config.toml
num_hidden_layers = 8
num_attention_heads = 5
init_std_up = 0.0218
weight_decay = 0.033
Each number is 500 + 50 x the weight over the matrix's rms, rounded and kept within 0 to 999. Layers, rows and columns count from 0. Numbers have three digits each.

# k: layer 3 attention key, 160x160, rms 0.125, rows 48-63, columns 0-79
# q: layer 3 attention query, 160x160, rms 0.133, rows 49-63, columns 0-79
# v: layer 3 attention value, 160x160, rms 0.117, rows 32-54, columns 0-79
# o: layer 3 attention output (transposed), 160x160, rms 0.104, rows 32-53, columns 0-79
k48:502439480546486536534576579525528572472471441413547572526579405514486551636542469389536471606467459548453511584547476434553538592523551543543535415525467400491537554533469468565556583468442514457491516530521530572490480518529396488458494534
q49:498593517561492463448439509465547441535485491541416531433480556532505500548462523461482594516529496538504512494510548528501537528462518517553457531567480422545532466465508494506552503558479497478477517543452512475476447526576417554429500420
k49:494512567589534497506490503459588506554493527544481506442503477495491527473462487538531538490541428529509531454541433485481546549510529478442465545528507432525543432462519544490465517547427580532489480565551444492426501529526462533501489490
q50:465441410494556476442400531492567560465530478504494447549530498427404543437483526458494552500538468500605440483521522521508579451483524537496489497459543488532550502450468459478500583502539521415435553534513544409463562483497548475477566542
k50:486539420529589485471500487487480460423536543524454473537506514457466509536581562548412462498541561436550521569469394513492508504434540444523473405536516560498477540517581570553533474512478464408445574527417548486452523495486480457501533587
q51:501595492544523568512430567500461500445388490500538520463547595451532441598478519432475508569520496451513521506480517474457496573443462579524458486520524452441497583477460444513503559463502413424449548523434513574513549515525518537546417532
k51:484552412512515451530443549428515495504449433445378548548459496459483531513482413503505525536463470487425512499485488492505478565456470473478609567467407472493559492517418490555471528496462460496443563464503622486552589455430512541537506518
q52:517430591497544519471496557548460496503541477537522504517567523464495490495558443489528468472554497523489555513531505536493438533480503475534544548408485575457559561489461448513503565525500481505432520439433539517476480470500503511499448497
k52:488452507448492539478456543561481486575506495492519458539566571533476544504462495488492525476483465486474532516508614482516484537599538516483444543464493549486480502492483526531554514559484544509467546439520519593527497555465460464528530527
q53:499610553472463501520500497515455472493452464530459512470466476531478509565462562527586460441492496521500450534552564468493507581489535474471480478626526471550472477505510508498548428511434515596616513594554482478464423556488513453480489489
k53:463512554617439532514484522541547501428523473425557488494544468529414508468515449477553500522458536529575463460492501462488548534589516466507544478520464482531473532510460440560457517483476561490574449523488511451539518481516500563439441511
q54:511585472487503514532482613516431550482485512515531467526502571499530458599488519496496518424540489483431522449496576474462544598467488469547493494530525480519530508536473427446546533473513479516499526569439475643516430579530491490488472461
k54:529518452495499461532462517493555486572459441500485521485501498511523529506444470492517547457505438475429546502491556412467517549501529498474506577430565503530528427526421476513466552553495517545574490560524538587535547550416496542521470483
q55:450443463544494538479416521487509581461481528449463457549515538408422506482513513492457558504510471508549505494539543579483582500527466546515502519382593516517529518457444399488515593509525514373419533551479492454495537522470515528487588501
k55:532531456570600506510523511521539543516468479530476472508535505474502553514502488513420527500511505471465513520513446402481505512424557575484527455462540555460524565564498509515546531550437536480502514612436490548527496560499497497513514547
q56:575470494524520515489515471566543502513516522531468493523503437489512512517506534456478540502496499499569516517526468536553512465537545524471460499480515508501497444432575475533524486490515538494490472460474477449500478515516445466454471503
k56:459448522482507480526517463511421511452569539518464441476480506497498490485580543492509475553464541531546540524533500583505548449518477458480501458525477508504447413440537507539526409463523455479499470463506519390474446462560509455426483503
q57:547532522526505550475584507603519459525453507509517528575501462479576567517468548596482502434535542486501493514517479463516460570508472537526488479467443538513469480490488488500468553494536527466465449486437546497542577568519485488602418488
k57:502461536534506495515458560513489472562414416529533445480531474433540476474498486571378489457460463539478471490549516505424447470460599493507559606505455540485485428478447503504535534576569539540499502469540532497443531531513501495534546423
q58:543492468505523539525494491428485497596557526500507472525509410485549473547499439510471558518444476478532474510546449525492505467497570525467482551518494511536485514488576518565562404479499491469499499516555421422521476480518502473465536499
k58:568519485452562397458519462571453490514584444462533532540490540553524524543574502491480510582488560480427546503549553451588553507453530544456558444530517482388492392451572481621454463439449518459506496562492374518563495490498473431448490577
q59:448423451383581476489492572508518451546473464499535526470479456503484483441469485508495518403529497502520480495425438522482494506513429540398531512465455478509553429511429513491458523525573421517480475507558514507463486459470575505507434555
k59:526530455430517489522494500531508368487533552485416509477419557504552447520599552566447568422532502474472519519529474533504482558493469502498529421540569524502500454442527492505486492485522505356484562472436585541533529457470471470451494512
q60:498470491502390542551600531545621615499533554521466503516485448491473539445590462503525505453503500485479547454517542497445573412497405487489566470415455434455550500498430443506510530517494529523550494467582479544527525513519486466547567583
k60:564570516413476523561497402534511465505478560545534425479414396499483486546498474366448453453529471471465519462510421547430546345487563458545468444546514502508456505509419561469494462515477457532480471500469519520505421471557576398558535509
q61:542436453597406549402480422521595450535451534471343536481486549499557518444529429461429558523555499513550537500534406527547585454591439517537547531361614487463584496501459436504455564563523465428364500445409570400552535450488435600500512517
k61:532515518524554544566517551477503517532399524567446524517514414438591527460503472451463417559543476561508470476509446442560501422511611511567505501456494429571580585491422559416514600632404528565417482519520492539492453591502468530543563520
q62:411481496497545489506509596422478503419531523551596472535525516496451499450448537521531475466530549521461548419454567507416527514434456471514569471506459524481516507524424496475487576553516519461508531507558464583478496505491542507551519488
k62:510537521493583500491472471453524491544484463495515501504522542530449478520424466501498534361579440452485564470471454512481474529460498536534462521513590533483522564561523534464546524503460547489489566524443535527479551486516545501575518457
q63:546525589542447545520556480598541445472484470530400514485465555538495491529473543531502486503503522493464501567487503420512539502523520468521543486503545507466458423538466475458460533561474554574517466549474555489482511488517527482509487457
k63:477455566566475532547488520541553542505423489517536523495556502460500525446410478450544509473514502477527444416505493466467552416491561463494510530533500479573523550497419472464508576598503539587550495583524537472455491598534523526555508401
v32:502492453466424440531514487516489596540486435521464477555431509436485537558590538479480506545544522465397529514427503451501499552503410495522478464466533547489493548497416479538452543454427588496524488482538526531453499557571534532496463415
o32:532433514447569527495497534554523394550480512546520532507498448588526498461474491510507468475457419516545548526500430510490425503514560480546454502512539420491531451484479554466563516550524466536477509471494542459542407470501479458494555484
v33:526554489557430424474492445520453475445494460499484526511520508475551481489477477498455522570483486437519581517495461492493556441480513493523409453513504451560533477509434516544554558474477550433484426502460429520486508447576554569457488465
o33:498498462457515503524477546449529466553444509479482465532560502522451550484484498515480514487499534530497403481472506522583421533556548512528511537500453530472484559500563532487437423515510452521528502564561522487584499497413480506579505571
v34:581446512564551417515469498539571430412488517451507503464463476522504487446491573512532468537443498613571469477492498562425512475473495577522474496562470408452577459501524457482474479562512499415556495552530515480444458508471550582431546501
o34:438502488471447439499473563511514572494495458550472522578578459525504570473496512489538497484458564429459498479548529475559498467453506424446553536414504492551486477518503502518459427491468479551476538492505520568616468474509485447499444556
v35:510607590524383509565417542526584530566401482479516510519419511514558561471502433459487440527478516570464483496523415426438489571432549529509449492497514542482525545536416498434508529523473576507459539500481509521492457542528519502476552475
o35:528403489495586479482502521491469548409576552494516454494559503463472529436484519513555565441581455423559513547463473540476508434518486498534517430526493586432578493437569487519528412452488482430478492470473502472534497554435468534524522478
v36:472493502448519551582490486544540445533475490518457530577526499547481501588475514412401531601504431456445471548479520519554461396516465504500413496542540461523493574545504537503569497519441476530507436485478526506553448514600532582461531549
o36:542556428544485444492508485511447476574545517500491465475450495420485404468447495561591570422477567492507469477557443513489571423517474524442507481507544576468560451513520511428484536511588471494493543524497527579483570545493475518551429454
v37:513492560508553467507412479503503522498442516472512486486482476450524479558413532441454503493547599493459414446526574566527477458548539448516512548590478488483449444529521451476527458464512525521467535466491449473542500564465513511541463568
o37:468562490473486564409545539512500503469526525514528553470575557525534549469573476530599524494532462555525511573496491492410445504492520573444537415489467484456414554492472482419485458480458436571585446516418518568525494496524513496478541517
v38:472619507500541502531426521485450447514567566541485480528540518416356507511407526543525498589558517532532545423478529510471395391496510513471520512498552471498531531461526483549491524448511470554450456563450495495511461494438481484508482524
o38:518536518516517510560492448501601514480463493517527537498469459554522496498518473470541438452470473518476490589540470449505522523504552523456512508502433500483490469448526481429474444522540514405533469495571505499529534423548573529556537463
v39:570490411552528506516533473495457495472556481562597480467540503436507496581545515548452504473519456430447489459553426497508530474532485535517464473480549494485477455454568530453498510555606400520569522495520536455488519525437459549471488521
o39:456590488514464578465537490517503461499505564471422459537412447514518427513531493512567467501485523566538482526499580469521464470505480494526534534431450474500546493538412518595520496510410528439529494465489513512531500470570487494524491538
v40:441468438477501387541475507524459609508507425498548569435488467452522490421460469464599463427510477485522480536488514453464525579505577521462527418473396497544454403470474495472433459474477468480569551590585442435457511490438440401499535519
o40:536485542532481609439570495440534521453466440590483544475526475542460555506547565479410454549498489518527523507469517541501511422411456502491495547524559524523538573494492450520514520508449533543496455469526525514498522490544490476554509451
v41:468450513517437505511429472554511513579494525527462565419497504504477547508557552529512517537487469515549482497511503515458380557474419498494503531527508508441452470453520553531508441545440523406529484477524391582509486467440485503504519535
o41:501653477407586498477556549397534499413466463498547537530473547504519497550503432506521542485545521473439488457524563516474482517486548502599513545585468528535524476466467433450485498508479536564420508535473515497451449524492522453475547526
v42:490540495560494480540472571503452462455504498443488491600430622600484465519564601485522507353478489442497566547460491435483450502475474520530477495521489495570391537475474493490484517555486503511475583515475533463532400606537579515465609523
o42:556461520482505536520604453573493469549482524495464538468505461493502460500486503468479518582482481604470487503481472561523524488595533486490502550529471487447521520587545498464512479415514577549533489495502469547500496388466410528489426468
v43:407487479546519518499431518502520532540538482501494538500557522486482510536553459533462499531485547510469530512509500496554464465474512451470495485428461481493489577460585585483475454422514499499433548521465491506520464503441503473500452467
o43:537513534501468461479511476451483520545489485422559482431488430479470530511429510490578515526555464487497447484477531521433522537410514549502546587540479502498457462467478446537491490550455482528643442486551493506536521529481503483536497474
v44:482426543553526545468508603608489558507499621558543483494511521425429472539541455509527546459502592538486428445494516577478452491496480472438533552471446490458473469512560453544508511555570481444452553502488583489469539548470437512547481476
o44:411532520536411440466452464404408549400509453469455514417515436577528487400511477482538363601506441519489507460546460389618537520522496465547528476535490528507501552449504495418468428480493486560490444525563512457469499521555489518433516541
v45:411513438569512449531525470523442516482614487506519503569531496505511515511495491522493490588485578542567510483573523431483593529456543465466452485514456516546557506539450491496571444525507539529500585497485516578535554471415430407488464449
o45:538469546428475572474543558458541506550444535527473486427505522502527459495515491492524448409531473462457496467472495569510391472508481503499543491479520452514357486488554553529460552463525521476522470493516508477545460585544521629498491507
v46:477492510488498545522549531526416499499447492545532552450435488480545499502489468527490515472521517511504531471511522492552467530477488363506523592505479523530540533464580530560555516593509527461483470498491425542499472531435531564557434526
o46:560559457496500493425519488467539572495512482517473529511489462491512530532471508471508497454522498499485509477433448552553518516507456571449504399540440537450453538447459440457459528467432475483524580526464543418480516477537468435428489513
v47:469457482512475541472521485433523494487521540486500566586469529560466455549456451544450537561481563542582510549382570443465560492543532534476496502462467438554470474522519550482494469500519466483533455530525486462435597519442483467591429468
o47:547507519569427458517520569573489442510466503481412374455448481512541514453545491505523406485521490455441544521602462554453455524487503457491472514469492525474445564459410477466425483493543554478499519486539459535650541420511456500474591461
v48:500500437498439512536490541410442468524564486510490476520574412419482513487495510510444472516457558532579544562572528550502517426476448456376410524435486458450531541516487376502502589530487445484516482528541526467495503465487520462480550465
o48:472584473539522560492458408528480545474514450595433506522507479527473480442413474628391424429470415483386454464545445498566500491525521643562502448479454522581548521536490516527458432475486460465515482516517414541496515546490592539558514497
v49:507391448457484452489489446535564492470471579493404438526477486505475601541474435556467517506534483476500524474457513459466496466580485518476526487421416524512547499579588525478562489534507473429512461453450546563485548503509503431546505458
o49:491446442521541518514492527430507547572557435504522520471474467456511457439509579511443378500430501519479519564517550577521553553453571501511434529510537483525468438500402449523505531509493493462441493504575570592496434498543514546504512501
v50:398439571516525460482463518539569461482525547465460525484488482527431528513483458538492466449445439554406421527550526653420532448521476427533477536589473514489525478504606453489477464529530444576508495575526528510514499499479591527525510588
o50:475556547558503457492483488502495547502508465544553551501635529475572441448516504490509563580522576458580581517469562494618493458469533481485652492516437524489435437525402469546508518523508489408457489544404495521479463489502473493423508441
v51:472512521575460494516552468513549492535592569527443528556515531432434479457401528528498539457537468408555486467504530512452512499548487500441548422476461508526501537571522483558511473425420460524458530514478521507476491511513536400437554495
o51:505524541482463506563516509460402519524433459532524503454523462548483544488543505470511492474445506542454465525487457477588487456427535555586449527567537435507452504486456502483521474540625578437504446481507473469510522501546497493500444564
v52:506487491508534569553526450449507556563455501567571500415570483476544564459512475507546450583527521517540507553464451478585509490509539523445456496506551578508439582468513541556463531491418564501474535368490505467479531522483477507453464460
o52:525446498444501460456436586490484473441504530478439552609447517525393435549508533534477495487480420456484475479574531496386535550515499458496519494495417403462507519513467544527560460497564517467551531542555492506503547467450545474510511511
v53:459436531521470511487535570481525489437474589553523478498483465470446483561496479503510483408494542433499461568524533531370464539563494520572484510503525507459519474550544510524441477514490478440446535508474528568472513557524576513545463496
o53:467503405473533528605486488512414604466530507491563478488490520531511474486471538497501495546469422546489486470522479531619528514547469469490546574527507472519543534501427488450596612492423493467532424489552463478533543457477427432531532491
v54:530518537451437524444523548567402500562437447448483497447491540451537479453458499507513465466511513467500502472447432407547534509502561554492444461462548572515446462428373492513412490533458551496479547458555494508503510548555551479435525523